Part of a small language model's weights.
Training: a variant of Adam for these matrices, 97M tokens, 5912 steps.
Each number is 500 + 50 x the weight over its row's rms, rounded and kept within 0 to 999. Layers, rows and columns count from 0. Numbers have three digits each. The size before them is the row's rms in percent of the matrix's.

# layer 3 attention value, 96x96, rms 0.0624, rows 63-95, columns 0-95
085:503504546555497491587661531551401617551451516509487573538419444493555535489519481463438586528517541467514442436532555515499489488543505546431458552486553504401521510570465538493478536473482510444456530487494540516542497428479473622473569385400526576482506534565499516492459520426477484520
090:471455500562542418476528481511549514526607408441521511440542598541439447517555505498394440471476521498437572530470529485501493641495507511462570453578452564496480561470459539526480463480456470533554569564478480492513555524510453416512491481412595548483555610584493465486461592467534463460
090:523530485553480570499536555514384526473569518540498475606459493480483442504521480433503651517541552519483507491478582604558483477399438451546450577410420535563538555417524496438448518509482431494512518550473498533491456400459525498486605486430583500507454579500524488520452495466455544525
101:475417505464496482518443503483541463468572391586554512547484564429437575572492461558403499523439513539470577467509451457569533583456490567489483468478459500497525503593474486500474534400467540507485494506497595471502506590435460400499499556384490495534504475538412546536495604409450478463
087:524479448519540489523538454465509545517453461494473506574551508557490503535502459460400487444430473491479463540469474498538486528597473498409582494411599489467545543569368490518346554464480470487484522576437438615530488534511496489541470547423437475383514533495506454433554489466480578546
085:517476445527449550428592542447495575519502417514461449472485395455420585472582461485601511572444476454472503458471465514477518470506443511493563428477509463391489538479581477438486435410468484540489459474487455458513513541456454511508472556576377485428449496615500482455538590436512512519
098:485516466491466554552538454666423551562527455457491507516429639498476480502491506538574413569550542457537438565525593468447460516544448505476552492454506554444500558541424547464525444519509533474544478405458447579497590420478528501529540488511512505528563520458558511551481503473543383477
094:499518525584507492425490494460512441530462498496487506580597455469583546514509504501503441443451491463513503422459513554497486590660540433454499557424633415469511495492428530542493500437508504562413591476501498464448510434429470546552481557607422571477539463441495474461498488462482550496
093:485434576542503417466468484490558556434542511464362464563478347466563449517526528544529611476464506502475533473499515557487449532516504489556501480444453476506522471575471475546512562456474532433457483536550576395613510608497462504487496531496545481535449521543405549416576515479443511524
089:558485531559527484497565551462527555572591547541433468494472472524583570467513464374493552444398512565511633535532509523536454517462524469554527551465492532529615507433590476424512488557524437503476437537500535486399567486432446482468486413503484555574470549446493449514472462520580488508
087:497537486554506501521535474436556487505453539424561460500563466485559508501548534420446649534495454526553557442414507468495446532523458478484451557457451489536496467453574437549542430422541528583501422576539501418556439542475550456561445440485473504462539367425436515536457459534450515575
105:548477472406507529512531550527539436476568527530480571511445549476490505497556476586541471513360495500463453464468452454455491434438441475486465557524591501514527453557498548468491480511493547478511563537528521529367488367458541596457519496583455504554443465548421500607536421496459404480
103:517500524482443445608527512410508352556456549447479582531509441486562556520515489570477447401452537526505496549514394488501513529594511457462469555502520448536556439472558512591480506457517481541436490532501555531608431474448564530452455569568567527584502415455504498493508469562471474550
092:543520466604477458483438541463443580471463503554502588559432450488468552455485515470471476530455489517524525436518471490532515487553576506439459594487503526443443568437486507549437503381464503490547590520477449540453576527446467512536502504464374479466632488465494455456550399386557552506
093:443430470482448462530498546501532437510555465540450506594524563446503533552539557557490426513409459525513618418482498463500451561528551474544563457486552541528542587481494498528403404513445485458403490581456483468499476601470554573551442460544495502616498527465399504504486451455453440480
109:514444476427479606537471543465477533522594477550568519503478559405454593483479479539491349492447519526509442544471491473504537479433586508533579485558553473527537455523560534467491501504521493484458509427498512536377529524471537459456463574547391459542508533565512451574525503433520362455
094:531484577575556485383534487428448535445533510489434481440453407429482493499462545498518584420465552534559490483532566542495518366442458560456459537504539460462471445543406517511528529473476471453585484457519540512513491504425472445575508583461492507372451488471625530523512456507518546559
104:455528517526527440489521435436422582455482547512423462483508440526445414513458529471491581529551519544537581509533529491539482482484554491494438530510439492464525450443540405417464564587532503449516415554537545469644477574555546530508491475394547491557499633448534471564529549506554559497
080:471477547456544519471523513551522574551430477507427423497532468556460484451443568424557486526470532553499543512462447511524448554517538503581508460458435505528559472443513557511419546423489478545538433573527456540513454465533615505437507566350500541530446466491427465439436458555470351491
094:512539537542464540623572596518458444437464484458459376545563444467540449495501524405429519510393489510488473551504493547494546416484514511470482470522532499477459470491380438491503545495442507456466509551518558506573380506497522591586516454537514476576532442441607549456480438536480487481
097:492463518515532444516370502470378539504554528501515490515588415418468503486547501622470408497448540508495567472470511555484528490411561495449492520545541521501521390533410424480469455436533514476536479501519526444583380505579468524538501566569518532533533572493581523564556456508555467484
109:490535473472558517451602475494454547509443473479440526382472505525533358480466463552566475495599501498514544521539521555455493425377541523560501532527431535507491511428530415492566509611496456432454567447531447500602588521445492549489471443549547513538502576451520510485488520550423483445
103:507500563478466439426535484440533531468475510531491476484522511534517492442493515479562541570557494487537635489493518567484429446431473496513493480530376552574570545419565464445498405581557457556492470503507488404556550574511515466442507361375519488599417526455463485501526493509519520522
079:530425496559550577456610538591504511559500452465537480476504603524486504476443496552567555519497468507546444507461513550517478506552506507498516514475520499620447491531310504503497539468449427474485508475549463534429541417364528521483558496471519445433467428434542538442505476448411461506
083:528524482509398562447581514573500566451425518535557500462439509493553553455467524423502595490556466526484583403534588544545510425408420466471442498550451484480476485492528545454539458562438418433488561464561464416473494415443448523456486515370477546522513437480459524469529564503481496531
096:536480504432490557477579516441551554525511531449564464519396564501491557521480461465439464493504527527539533475525490476472496464534522453531418519551448513514610534531646438551542478498567541515540420502476531493474486433476491484487494510486393492644521461541401454577492477501548340450
098:492411605501538519457431487595513518502489449620503423500478704443467537533497505528476510542471479487499505451487535570451506454424483523473541579530504505537487487481520536439563383575490467458477471470524513526500577509444520511491511485497403436506471574432471488501458489392581466448
084:551570528551486493439526472483568424466423456506544414515554480407582485458491492434565642511433502509508482599544488541491440500516475463521399465474594511427536454506516498538561527458479443399453475527467554524573471494494491578555512567563488441534490397444498530424518533474530555569
090:465516441424520651525499458554366496524553489501572578458452658483399573520465518510553465490504478519554420490558557445470473464522506511396427477414488570447509546594517532454556514554516456438483480484492492553482495468490494515549515472498471439578516493484559540514494555439459495528
083:551439505484557520402525496535531398511579506474463509588431455550480519483505486526542488482485509509513513439478529567515479512496487479518401574433464508492494492462437558570520386422525535465535476438472477460501608458408486621458456475598403490498556389435494545429505427459468492561
094:459521484540470546414576512567501547491570458391568502452533488548549400454522462427415555429520444513453432517535531487514479507484548524502440474506490463489477500403421588491583573482536510515570554511520391509529476485434510489544620463452609502512513489482567457445470513473435606487
095:459435446490582497488507463566548498523514413452611474433553611462476542538519420512412495588565496510515522487506466443518580511418407486521535470542485473512521478617504563493543518512599469500506520525499519402537455441521472403463487429470456575509446531520485500623520576489570460506
114:486518536539523463512476469482547607568529411475455480517452487449460505523514524498465575599542503474488601487463497475490551515540493491508568469478596447497460561563425525501425454436539512556517489505529430485479507416542478430496496611399444477299453493538489511478478539476545407545
# layer 3 attention output (transposed), 96x96, rms 0.0533, rows 63-95, columns 0-95
090:538463535518419506505408471515538498463473488415493411547425463552541504552478545494496527409471564580491496624436487410629563454495485522576534432532457521521525523474472533506467546448522457524572526429547460509448521558448536441516550550463451490431513497401550539569454519595496484406
097:434509571603458455513437552407541514442488559450476423582417540502494585476517401487535537478550548542513470483505463534463568414539465509489527435424542488521465419513507468450446529559620522468466455475557479532477413480466537556555498550533408452546514538436543536447558466598499560504
084:470449469437493465527494498445519493391517485391521462432506494572551591645493515546494485521469499588422503474558470453395482522477525523446599524580460550537462533466531513434445456474513585454565425561484525532516545545426512494497428501492571529557550431433477521542616491510535527494
097:561562545580505466463416528429445510517518604407417419595453486553565503475513533482591477431517470632532499476463465472456555440490458497535488456453489584553523526454461510518553526545524457518530539444495403451456468478519526543471433461488481503509462465512591626443439523555459499434
080:462520455534526529397460534512569558430492558490505393531445520444422539427493416508489526545507555450517526386457486464455597493448570585540522463439549497539432554494535512445561501549502511585418439494603499453568476450593477523453468505489584464529604482528489472482460467459531460547
085:442510578558502496467410493500502509504492539503543521545497422513494392571444588566507444479513545440518449482409452438528539471520476456536430434607508490539557500537402477673430456436529511479504548526496523456506514491491559549572587527481521505484461450411464548507418559517519420490
097:445456528507508605561517551436500511490524609552520450499543445467442427467545489470491524478414518456547550507490438507552568488421591449573526474501451466550505374495590489505553524515420469439505499576472530421561441628483471535459514468526438610430510536476525457479502461587498482540
097:608541554502564537412463507537507554556468522529565454467431562450518472417532449505483556507459561339537419466540512521487600494476493447446514506513415437464508506502487502504441442570500546524553487604567502504517452424609581466407471482451552470492494501550493564529499537447537525558
088:473554489512423473361574441472507483512472402506488554468537508509457545563421364537546463545543442517468493522449538449511467516443433522453521554428500586523524614468461510517442506591562426589451568484527448546530518455477569491469570450441512434538539499554541480496499542450492572462
086:508490513444538408522491514498508407393397461503487464478493623530521538626431546490548487611585550448448473436516510451476474457538423571408545534525459509479487456525556508457472487494502510466531561411541497545549520407516525449579468508520552519554535501518505583488522529446403536430
092:580467502445508449410495520485539463560473462544486554471553489516498533459516451520514483512494532436517495457566564449453578516423435531491472542577528468426433569518543583434518526570527448456590584511487558639476517402568426387512467406518484526460505547492491492473442493420518590525
107:626501494463480552547507499585432554477432459538584426506590488540574472507412571501513437444535471559480471487536548478555445528588576487509482530489451452480505515477534495560530485486446420553470528540454442425497539542492485473462437531485620525443481439606507577561457472408423526457
100:586498508475514480397507459552518437503468482558543434445562553468484484399525507448460547533486520507470567458511638454423501494467521549489489571430514458426474540513494533505600626577413514587510500525507503477528543447583463487474453432500497492457489477614502517431491429382490532516
082:486528466449560463434502525517489541523527460419466490531520610554630488531473454506458596533570457426495403469475443552471526524485499515453518450578468495492444523493415453459516479599574444517507413540527536430521483422481587492448471515464585473523525535537512519622517578548522406560
090:619513581549497506420534501461506443556457498569478463529446583547587514530399435486545498518565579488468443544506494426533496470442441575463437481493488547435559503486492485566567518553474473512524560467580557497588458468489432470524469443419475536380473443564538531379474473479478529477
114:576555531528537477587518537534432451476477551478442487515491518547572386483531597469554549412521494589523553487476499478517457410558522510462504467470489514524518457497436449545621512433411536494486540469446435374531488509534506588508445533496562482511448405521500612524490499521383458512
091:423490449440483493473533503531476554460526461499506576457510513551456484518570540505518434594498425445439492505410445516494519589529524470472585581470544534600459553453510488496409460505478446575408461505438485500464522481510582544471572420546586539624562521522488482593532518399450441489
088:401450458472412451477499520504548414481529408501496587504470518497450599597465538514500488573521480529405476530447475476485427478479444595559480437533562643549559541509517493517520556508545446540495458417476533572456513536403424482586550439511405529492536544477485437468537487471499491500
073:487532426490539544499433481464522447455479462496434430540564552517520464536425454491462575554586559468508505549549578430421534421446436530437536530451534551495487539545491516480580489541447585381500454483454550492616497513497453467596463437533477542424587600483551491431506480472540511557
087:515465421483585510397521382550489473585545418510547547421391440445556579428540525529505500535480570436491556443542483555502444499557531528435598563470440472519493514426487494537438411468493552452453434537525519461504509499497534507499506511489563490459561562516499455433576513463530519615
084:542521513532442536468629461524518457552481473553506527474445594506572559539511521509576509457526546529343428493464526439501501475532502513548518521473396524528488536438481489597505488568446426563491466592419445449434514489416579514470515489441488550470508442613434525515477532406456495522
111:428440536472537403561570461521493535461580480584474626455476470469462574589479486420474498606419433526506524604445478581526422507563415501477459491542536525503479388508522439484413511416531496482507516467527487472420472546444519525558597537518467521550537480489533511531555498472479529458
111:517385460488477423540450477463502451506473458499506565434555493497469566612441494558534475536540519470397437526577483439559525531474431498540464480592584557446544509491591537509491508526525461428601524484500564623462495455407452456569553455544450579446524525486479438456518535525504525440
072:409507544482489573539507520459476563489578458532542454485507413493544434477505480529521442515478481453491506535493480508488556466370547415453623571464476588503486502393518530510442384544460572451514465560494579504523447582450614518541501535552599554447535451495518458543539434543527508491
084:530483489447550447537440504482456583525537512511470580482533465514468462588432504496600460553405507487520482537518391610543537568565452480522494465512509469534498431489521472493425412482537448404544463511482523547411477530490577414490550470479488555557505524371587557587494533546528473418
099:560493444519541457568463521562443454510347519535446518503616510529600443527446578459526534461561529546568520466571512453532488430483516597447548463491493444482446459530512513448604515491459443380542572491471483478474494489535471432504457443492471508499456546488555585542397514525418491521
094:478515478548537510547542589424413499485568548518421490542503458525640473565519560510593440482499504458464418502515430475583515446470493465467549488499327582476601460426457441515442478490483474425550545483509469470494488533469547549542499530496541578484477457551501514508573526563407475483
090:493465508447554581462546450542493562592475535590522594410513450511473435553511470504562450565401449405529543418444506532493432543524440499523580573427451396567477523488474459515482475512546459522473553470547408516477545490591570418463544403453560505546512515512523491523506457498505562484
095:499456527486532536591525529488437524496519572533491518506492471540490405514539556474534468541392439532543575482469424571543546521388556458593532535532488481592503487476561506498582493459426495488561507473432502420488480621488459462446490413500519638421466425440549523490460428471469452493
081:538513547437548524438510480487460610505525511580506531492573566494556482536437447401491465560473459454465492451488514501489535572431504440508544563550453436477436497525598502505467460607461366379498572581570477488523481480531490460398523442481573535504473471501528560525410513443541511446
098:491531514518488496574438462475481487461489466466565547472469484455456545504517469545525564518428516482527519474523524602455528524476458445439620571488520488535411467521488506369390452506515610473481391567512579594461497492481524469442459537544545483518552555416515503505605484570572602536
091:518520533573457468619511565461446444465496615440452486560468432490499511386487531474558445382538583659508477454526504560503528449524526586485527499479503465561504442496541519482499478514440516471525511535493515506348445512458455491556523578524481522539481497464522552453436489560424477454
109:464512467548423543483453593486545511509478595444503383582498465521487485424476465540473434405555609449511400514465479373469589494508516536497467416515507548489526544516451542527488495543469523515455464528479537534535412540516525552572516493533436527531534580473434412486449520594551407511
# layer 3 attention query, 96x96, rms 0.0952, rows 64-95, columns 0-95
095:540477459525587489503499462522557373505511534592509416389457636552565484523489495578491406530560464496460478474512530500467464467454485430556580446539557538569449615502402449474468482498559466487552452493531540478539419518456433445486542488442551521557496470465488518543517567563467493560
084:543503480601519510618529569496470446469538615491521498557527535544481417482516379515494462476521521517425466537475561422545515539585492441544508497583444398450491465583520403497543504615510509503492621437524476516530510427464486522525445540514530557501499611511493500414514545513504452483
091:582568473475526489566604555509459524456584576404478558502509527494551558491582505510425592440441480529520440461532549550541505453550514486475464509432477411542433552443458493415451505390478503479525593439482510522575559433434483567488503497540493449477538521487398533392461496506509478445
101:564571571534449526505527474426528516495549549379457473409536539605511474488571559463402530528441490550516607465539496497504563581603518493444508469513483449522612473508481539512509413485482493537526501477445406476484485536551527474434492421545495566543501591496438569447500482382492489492
071:610495452458568508653452461560503484503411492502492483502584455513457474464555476596506541421457463489472439606507575436493535494556500494529559484474423502554521445516587531503478559489505417460477474500459462506486562573496518559522461566475464511529503548519384513513411610563433474481
135:595553496481543504429485493546537536465522526499433431494472480558471481421575484529451545529506510552588531464577510565418585508525510471429523515488500434576503507548422509453468427510428581586516505599428425467499401467573591478388479444457560467441471506483489562528487518411484540492
117:484435547476519549583462588420457516541478533606430473505395546521529504580457532449548406520503581414430472397412463446550490455465475577489506524575486568495482462484468514547516559514517383475467500490571491457504473549472470561552567511547540532513503526441495451495579470599566528502
087:510511414519480520419451422567464642474485443487441516499528462591482547479530433554519526528591523557572571505559428509452542542503496458488473464433504432521453451487511430489508377583546527484474514539453454512552427537557505523408459458523550475442570476450579555545438499437479580492
089:537538547489514512515405537587585583559516525552477538528449498518599516468475450538473474507573541486540417430463548459428560399479501517397506408569509481504439600559466491505571489424538546583442514517473568458468488504630510496481470507412500476422525526466487474450500549450510578511
085:497509585497505493613462539491553388447561529493560437509472517462527531493461533552577468430549502451474353568453626581470502412461540483456537531497523515479449573520484520468520531515553553581558551501517538516524519427572488435579552548466495453485485515441399529478514497487436417542
094:519528501487514492538522559528446408523518562505572390578466505447497475517488516466556455417528468471457396555453542472538451583541551484549491589383518470515500473572609532533432511477495497511542590439520529505531521459459473485575439551557430488523483512605388488507452559614525496512
090:523511507518559480515551471434520518419564502494455514408512517523525554514483589452419552495480514466449565540541519593482432464485513510444568539553418592413624586472467505467474565450491492553591577471459515619503546529417502423563553505465514587566507494446474544491522509564473476442
087:525401476489445510461431519521605502548441489518507537527500507410504522485537492484475504539455493550584569472488553470490504465507558497512571459475543493515533578414473477494617509521468526428428399525472464483369444433590574588429489519586448420480402506510522540532497487396470499552
088:515528543532479435467547529508455392541506486526501533454476415562549597474511476528406507546435536556478598412503626526458466520496493468565472553378501497455521595466473376506413431572534532555509454480499541515504550460527465531509420446483452401492525582544509471483531486551475513475
097:505548524491495528498493562427446418478518495511591465589504575444488479518543528468598458448518434497449428553487477500582502535535570486575507563437471505463446428501616430525457535542460444473484592438524521533534507450413484512572480548605435494514509563594414454458461544561568511452
074:534450503536499534391393510471660438488464406546457635534560536446492484510550523436518554509403515503486563588504549433550426497455552519544480479484531500484518452428479425557472538445490547444465476504454456413479493449571590590476446452516483452463437493508510496514494468520492510522
095:541527537521610570538508507401503566428455512534478449499548573597489422489552541433543491477490476465437537540545478460543505565546516488523507494526414548542477403546572563512383569413411519472520525446493420487528517521358462479489492463536456583517462442532471539515477524564545438473
098:471550641490510567567489546418503447468476515551500501537523566493561505577485576458537497468494535393432460575477462501572507537481468503529458558496552529437468483512531495512473512541500479574544598417569550504565574507365442465627558513474534570544532509485421493487504479545569455451
084:551503485526619566513514493532517511515473623506484434559400587437425425509461524528496442525527474496544454451424504462455495530539492508483457494527445482536560433606514614533539520432470509511545520499511437416443483507558456531497518548493422602474352467559511498555548504529571481548
077:483568500529554429641545524456521412419571502487618396422548530472531416511428558448475522468493496430476411557494607517491463484527537508507520610515511504514557498582521591459486494449546536577566497550516517559497558443506449391492528515477537507571484521523448496477518489541527512482
100:490489526513553449547538535478495428434446488461545425484611550440499428531466590539577556517389466494479417564520447600480423474432518496544535627472530549561590481528540587475480502510496489551576472526552461498500587503426510484548567510447534525580463486496503517465517402450531446476
087:538560619472450508527505507483487408493480530513523522484498522450525570534513537495483448438523479410487441485483632512476508473512528429507451553433491436453480571527515504496482468572573548639592549442552536591543595467480493374566457498522462458491534522513410456469474496612492490466
092:544583594492510581504357515458500456414398560482461508504541518606466504528576511506537554517505495421514400532466510492511539453528526527512409462512528434578387470526505593491441534455466529568554547447492470458543523530454496517483452457607513450448461442503401497479446522499533452496
091:489529557488488511551448529490578444546438549510469482536460476436500446500428458561515497532481549499545384510448575514440495398486497498437515516531558434523474504602473543515599523413499526553467464621455495451430464406644553520455598530450516474449431491476476503511477459464513559574
078:538609500488490511439571485502359605439573480534443564541487472526516646503489451490497485483539454483523582434544503456495520550495520458616499489465485469409472486463571420474405473546527502473532532490571515556553454542414509460526477487567478447443535541560440461485529561588532509516
083:527513475452569540519470524421444441469506469442528427480603558428437467580474582492489489495356489534501514582483554506492488519506542478603508554455496483595515431520538551535471499490467561486578515423520447499523579488464506497563470528535438505588421449559435493625526429533544440458
101:540555546516601541518475478450496437446501487513504445504513493483403497519488533474477564498366459496487513608546533490502515582497506481559586501510505509536579394541595530529390519411433491504592558453497486459503576439388436446508429498552478481499431505587484487544484483585529441498
083:490574460427557429581576460483462515390590432474550494460620460497437473570391526485398513542487429514513515613520429433482517568508444470529464512535482484535560457567510552488456505513518506481571448506510553535478531499445470363465508497448560494544535512478543525536541512498534429569
079:506523520517437485423505529511457519525490473514502520454489543524394577568533518506500610533495463595536552508482373540494500553443554510491522494480573592532517537370514503440588462530549506360431390531520535466442497533412518541436530427529526497551470461444564559496518485432490458468
093:516538429510513452458477517527393576549569467472569523487478468473507559492482528537524357425556480507498516420462413474522506522590487466512432569485436504459475525441491434580525390660536483489475529455529548574573513476576534437496477600491469558508580538490491493521510546502477548538
076:522457392504499458518498465598479496521544420497582519535468517471444475465531481491513560548480427600472515582477477399531453574542508484585546488413503470528497476443571496558419470461518453352478472490492471503436494474516522617398423524617480493575462466523517501527439526475497553479
106:508378488514450484471503504576441566577459532539524481597397509393461509482505456613548515541447519505515431426488534539535519446528481499479471426434573562450458491419507423500596487592556485495456460536521552520513462456588584556540577534491436481464406467535514524531491472440461490496
# layer 3 attention key, 96x96, rms 0.0898, rows 64-95, columns 0-95
070:563485523534517447490544511444587410418417482540516418395479579456513416537505506509434396492528487457454581519439449449498500583481482468541510519457448530474480499442506556561566419501503572459455431469436544439472559524456463513488501565506549605523511505446510496628545468501477601519
095:482412485469459411542598467554529423501492588532483536490577537472566417524484391495528539407537480461398466577484433455509529534550536473476507413492492554564489498563543521524557463459488529452548435496517509502475393543515460541495551583487529531589488585481432550598508568437477486548
091:584582553446513572563499356533430509519460496459443490543555510462462530481519529559491454518426454458573393465561572533432513469559527565559398564546507451528508497407491564505531521454442489500440568472446537492521505500476545506507490525572449478429434497487504581436409432459521434462
119:478472547503485430529466492428508489467488499514450498564517426517482574556571506522484496527584524514549546519508518470477518478450456584576502571565442427530463477484622446438444496596521499572439522533499509489517555538494518443463338448443485410420497513596393517491458534607535462468
108:594547491497490553537425479507541425544484506436538512595556593511495466458520472490522496417457492501635368529431547527465518521549490466532571571412520396554542541521532553450506534512486554574492593474435439514530509465507433437528429466571539486473529453490532549500392509484449517459
124:480464579522584429427472547440525428474460468556429477478407476550448509540572495505501592592562512497576521545571483514446510484512468496505495522587547453545548508493523429406418470547523548557547515585517500468506495476610587449449433438475549382491452489553509482532520437443504536438
076:490534448463461512583499548462504388467536582430495480574549503565383497475407444577616517513466521532571523497494530577512470490493460479482436576546426454524553506530552467407456440521520508501571534499483472421594481464435485508499566448563497488530526503490523496577492506432370573471
115:547424554519507491451428510462503511483492424510503510478464433477499529462630446530451530512549453558649499530564480496438535514519508430460553519462571436521541512494499493478477500563493625525523510565440497444466486514578569419417430491466553347486405466540499565466470490444510484452
086:438546551501496464423510589518475364510558498553527448488433508494486508545497410354495491527560505385396461550516545499494426516490548499452422502488555554484479483517465486433387502511568487440561461534532544533546526483517557452480552413512569497542520444409556518527543513527513470591
084:406490463474494440533491444476532480471485576503484475537546554487493471455420550466614536509512390429521527513620502557475495424467477464434461487546509496665475416453611497483492581507459383494507478510470544548554487473517430501545567492457463587551520544463468573554512532455489502479
101:481520500548525407582589469495462525451520509508510462512544552471452453442396548576539486461480449527535488482516512505579525445439405470556545571488426501465451527437538466508509557513499451465435494419445542561567625520366494568531525498439504567430589568494531491489479504477410503418
091:519499537333557514504466472501629459496477482469434566548517611548486519587483606517491484491472467463525437452542541476454518499552497467512425550555486439492520514506504505423469458426465407630527534522457445560483446527567482531483481543507488552503564580481459511534467554449599435529
087:474448484537521485449451542515551520521461429571529530458405432489556592557599471363462492519582526458393555427521444468481518515461576546546475438516605572480511472485460407529583506452505523426496481513513551561463504467561505532527403503465463400500466446545491435489516520524561495457
088:445457538499559494539514566484416465483538554478509565420484460516622501577504542572446460525488532519515558494547410463462525518559617519520450550486477534508594560535437497583472538409417513514516441526455469457472530493481612476467506496508525571547547492497474420465498490497617362544
101:511553468506481479596515459511453494501507541492528474564587523462442453450432537542591455451446481554583483486524515515615465446387479525528523518475434508472470522463554462471482571569476446457463545448453575483558648462394524561556497528497460563444542581512452461500475507497435507385
073:501504519499481555432510502447494597596432543506519541502422530534502518536537449463446546547638586508493523503516422506498527536559552558571497506423563562455517508503543419501541566482541453453500485470432444471474536406576513552513479541481359497563407487507403459427438525524541507564
100:505551506485508556496534443506549578542490462507494522503520593488417562447459607614518453484445544561609440374455535507579525472447392547533557471504463468442503550496510524399470465516561495507488586426508428484490540496436493601491484508498480561463492520581576531454450501511533552433
095:556596497452423467538578473532477504455546597456495478578537549536415445468350489565617518436478517478598479548506563544508461503490439493493471544491457429531481490555589560443451521546463442506525494510425440436557523506424509541519528434519482602497561510475476529548508535445424479475
087:479504401493512489502539515503427472561507480556503437427517527486454495505440522543521499530468463486476526457443531529597457548517396481459593532536464624421497458470452484476513366460566551437465473429498503499536444563410473547467484457474536540498578486533533565484467525536478693504
079:442543432478526429569571442520549551461519503489502438540593622466493444401415564584493538484470393467433503554544501557493553397467390491524491537522445496542485523483537531454466511519535473530494473439547514512506455498405401476522564537501546562488564600489538486512469557559557517450
101:541535334476581507461520366469503495426426549538514495511538517486525448407438474536531508515464421552512514550606538527456609458485463434516547515499492522545513428533508521477531450451486489601549499509490432498473428494539422477506539571480412535505564604537514554473472510489499468406
093:471473480450452437532535519495456545448499532424493520541547545527479491543435542501573464452475416481545518543576526554479491495451478535577461582488477525578486552458613548525414517469440371509497441505462527550610458538387499489484553494486511574455648571472478509525503518527461387492
090:543453555459489555469537459482460504413425486444495550425523545581447486503516539410498507501529554493655501466517437522501460525418374514494439508474509599540527450519577532522466499545526445455439507479586427429503481447450474429454480460593407561474531455461574553477494428519522508542
092:496472474519556473438505525569489471516499513592483413424399500498510487486517392380466541580539481460405513581547520496445475487503507463474491451533537580549536464546566469469549474510506503369513428526511493544501346467553510480520563441477536455619468496485540574538495504516502587547
074:550531489493441530639536521548392511473488492457493556498522493433501547611502555541500468459426479535605497504530428491557474467522507513570589553510520401470541563484478505504420452511471500540473551515516576534623507557471622544497486476528561522450576481492505446376485428504529439500
083:438480334469485515592526383450504575496446471502538455615522563483464499425449537588474465562533537517520588477457505563530507463469415502541546493502475534517535486490565529587481457449496463549457480474531499491523598549424503537497507539440457535436600533513454522486440524590515552431
097:517583450409497483560526392510477518474464431523502568479521581488453514479453618537415406556473497519566515541506428513571581510468426541490575545508401524456501496462464526474477488471472552478425491437474440478541540501441497516513513567436512558396545543578533556475475449538620459447
085:549558422502508474548586428542535569528463491524450475537579526481494490462529528574400544552388384487528535581499552452494558469516333501486535501462496460520515489456445531472445418486587587541431488532489498588521418540478421452547502500500543452456502506580515533480467495507525426467
079:528444467554477535457377489494546480488434467565489569515481443451550480496602518447480523493497509542514527454527459481408579531565541450512473443481626449538494395499464436592611505463461606533548554562528453509442472483531484467499401526570483442486487421553514486511520451602534540500
089:472489442507542406616451554512426563520559535493523435600503413489550526536497494527534514496473488502486511407437561476546489493480511514461593498426503462506491611519534514606437522476587428464447488526486627505556572570479501508534423526535489479505509479488445483459542515450345484545
077:501453497597577463550487466485435536589447430549502488495519485452561492437616528511419547492552509514475512447481423437522533545482480509533555477497471584459453523405438407538569539528555602451431550460498535526469589484472473479535438546496443417431483537597461435397513456524528517494
105:468450463578527505469416509449502458449519564563507417536467382500475428493539468448558560482549443518452527471539533491512429519580657469441498451524512559478481457482442447538602500495416465454534408526564522509434543502553573545531541535496474422530427431525442505532519508496406563483
# layer 3 MLP up, 384x96, rms 0.104, rows 0-7, columns 0-95
104:522482476448472505442541549411485487557538489503482515413495527520531495509470547475474487534504520523395612419485474518499426553459613569495528573411460624487483491417506560553498488505542472411483431470502502534550526646408464519480495476577585603515492462431520488510560448523515542531
075:441453516488444525567494506479505469529463556466496527493451507501527506604419554468488578529548563470432556480414459472566410500423456544561384449517546531428418464520499485561518579515567406527443499463577525490466570562456430519557497523529476535410535429488553372476548472518528527544
106:528544555504490540618546552509444456502521446481490433474487505579544544577460605531441480572451604434424438416462505454549466435518477567498456441490501440433481433575495508496459547450540454495490544410525517434554427481532449543489550486421489569549444584550464493461598538502532512546
103:432440486475464497477447490491531430601451453495471561461543538562547456522419505495522532575581586452450575425459513486523485487473452523489488496439492471452432572474434390592534474477595483463469468557597571536457538552548425459565517474537565468448496539437543477556550453515480618517
093:429398566474392455433492535500567493523442540470422573402465537494540532551519605508468464505469566482421593540507498467536476458485509543567441532444613528419501464537522520565497552503572487555504468485576462558516491508435458467555540433513485562497582427405485432508497489555555487531
110:456471440481529438587528536372566532556476512462489529518459484518501442538420596405494511544549539469492451520480539452522444509478469601600428502608420516539446532508532489522434577457594394463462493517493597535502514581438490488550503515476570477505544497453525425516554447513488427467
119:517407453468565486539485544464539452576502471488507537496418484556550500635496506404467548498606527455428443513457531452532410503519490600568541471494529586543505506479523534456457601439635362440477437557503520520500529496483485503479490535545554486472512443486527443439527435521528450520
075:475417527456462522569557560454464472520482507502506561466435509517476497593437557435517504542544594451409558445440503446532424495483530555554413494551571519442402481532506438569476533455555406535430467443516531507508517582433437524591523555533529558472572462516513360518536477536523512489
# layer 3 MLP down (transposed), 384x96, rms 0.0546, rows 0-6, columns 0-95
099:407413551488520501544557515451479505495543541467489558443546474453451561662505539473467502651533479473445510439480423482505432471455463510511556605501563598557523468474548543481382497482493427472478554417562555445479530517432527499531558530514506510450519521446504494547594468461475534505
110:404452489480460500547470513494490483581467508496527499519470521497499533552434516466553518538550570413430533497378538405543437480455486548550394444475513567435484460508484482625513557490543403505476479472618519487485552570472420499629528538518457553483524510496516362492535476537524492549
093:464416537499397606425508541573511474503528597502527455475535555453452525393567577478404481486534465468473424516496491491598535609459591494572539543467487427482475490531516496460637452511468470492469475438471527491497537509530528492488530474492530450456545529494485392554443548434439425508
089:477494481450384507469524490530539456497421436502592480489465527461527443497509468465457523594503644428445548447503466493553409498593483524571439489450509478519478531551500534555509541495451431445535483506611566470518533592481423496579548531526519488462463475425505616511540523428442573437
107:520439557481371472440429456527528516525464504516521587455543509532450513444502565429531545468548585320445554552532576418504564484546517581503530444449571486486471534532541462513462559478534496583552525459526518493460469538458471496587498388593488467479486516484537532461498545518546469421
121:504489531516546457522463536428463507586517511584538492564529495467516437523454552446509434488544480433523479459439455408497446539462492455587381501559457417518481530499516521657484601461443415487515457573500589538505499600447486520521438504554561575481496529466481528556514432468527414556
127:525420369471459477568486574409503464499472479547549513474491561530482506499528501493570495445453569431439487522401512478514558450546376485469524501466475492535576531512410538566584502539501464431453546600603525439553459453449470529644585542461466512517545516498512558467461487510484510499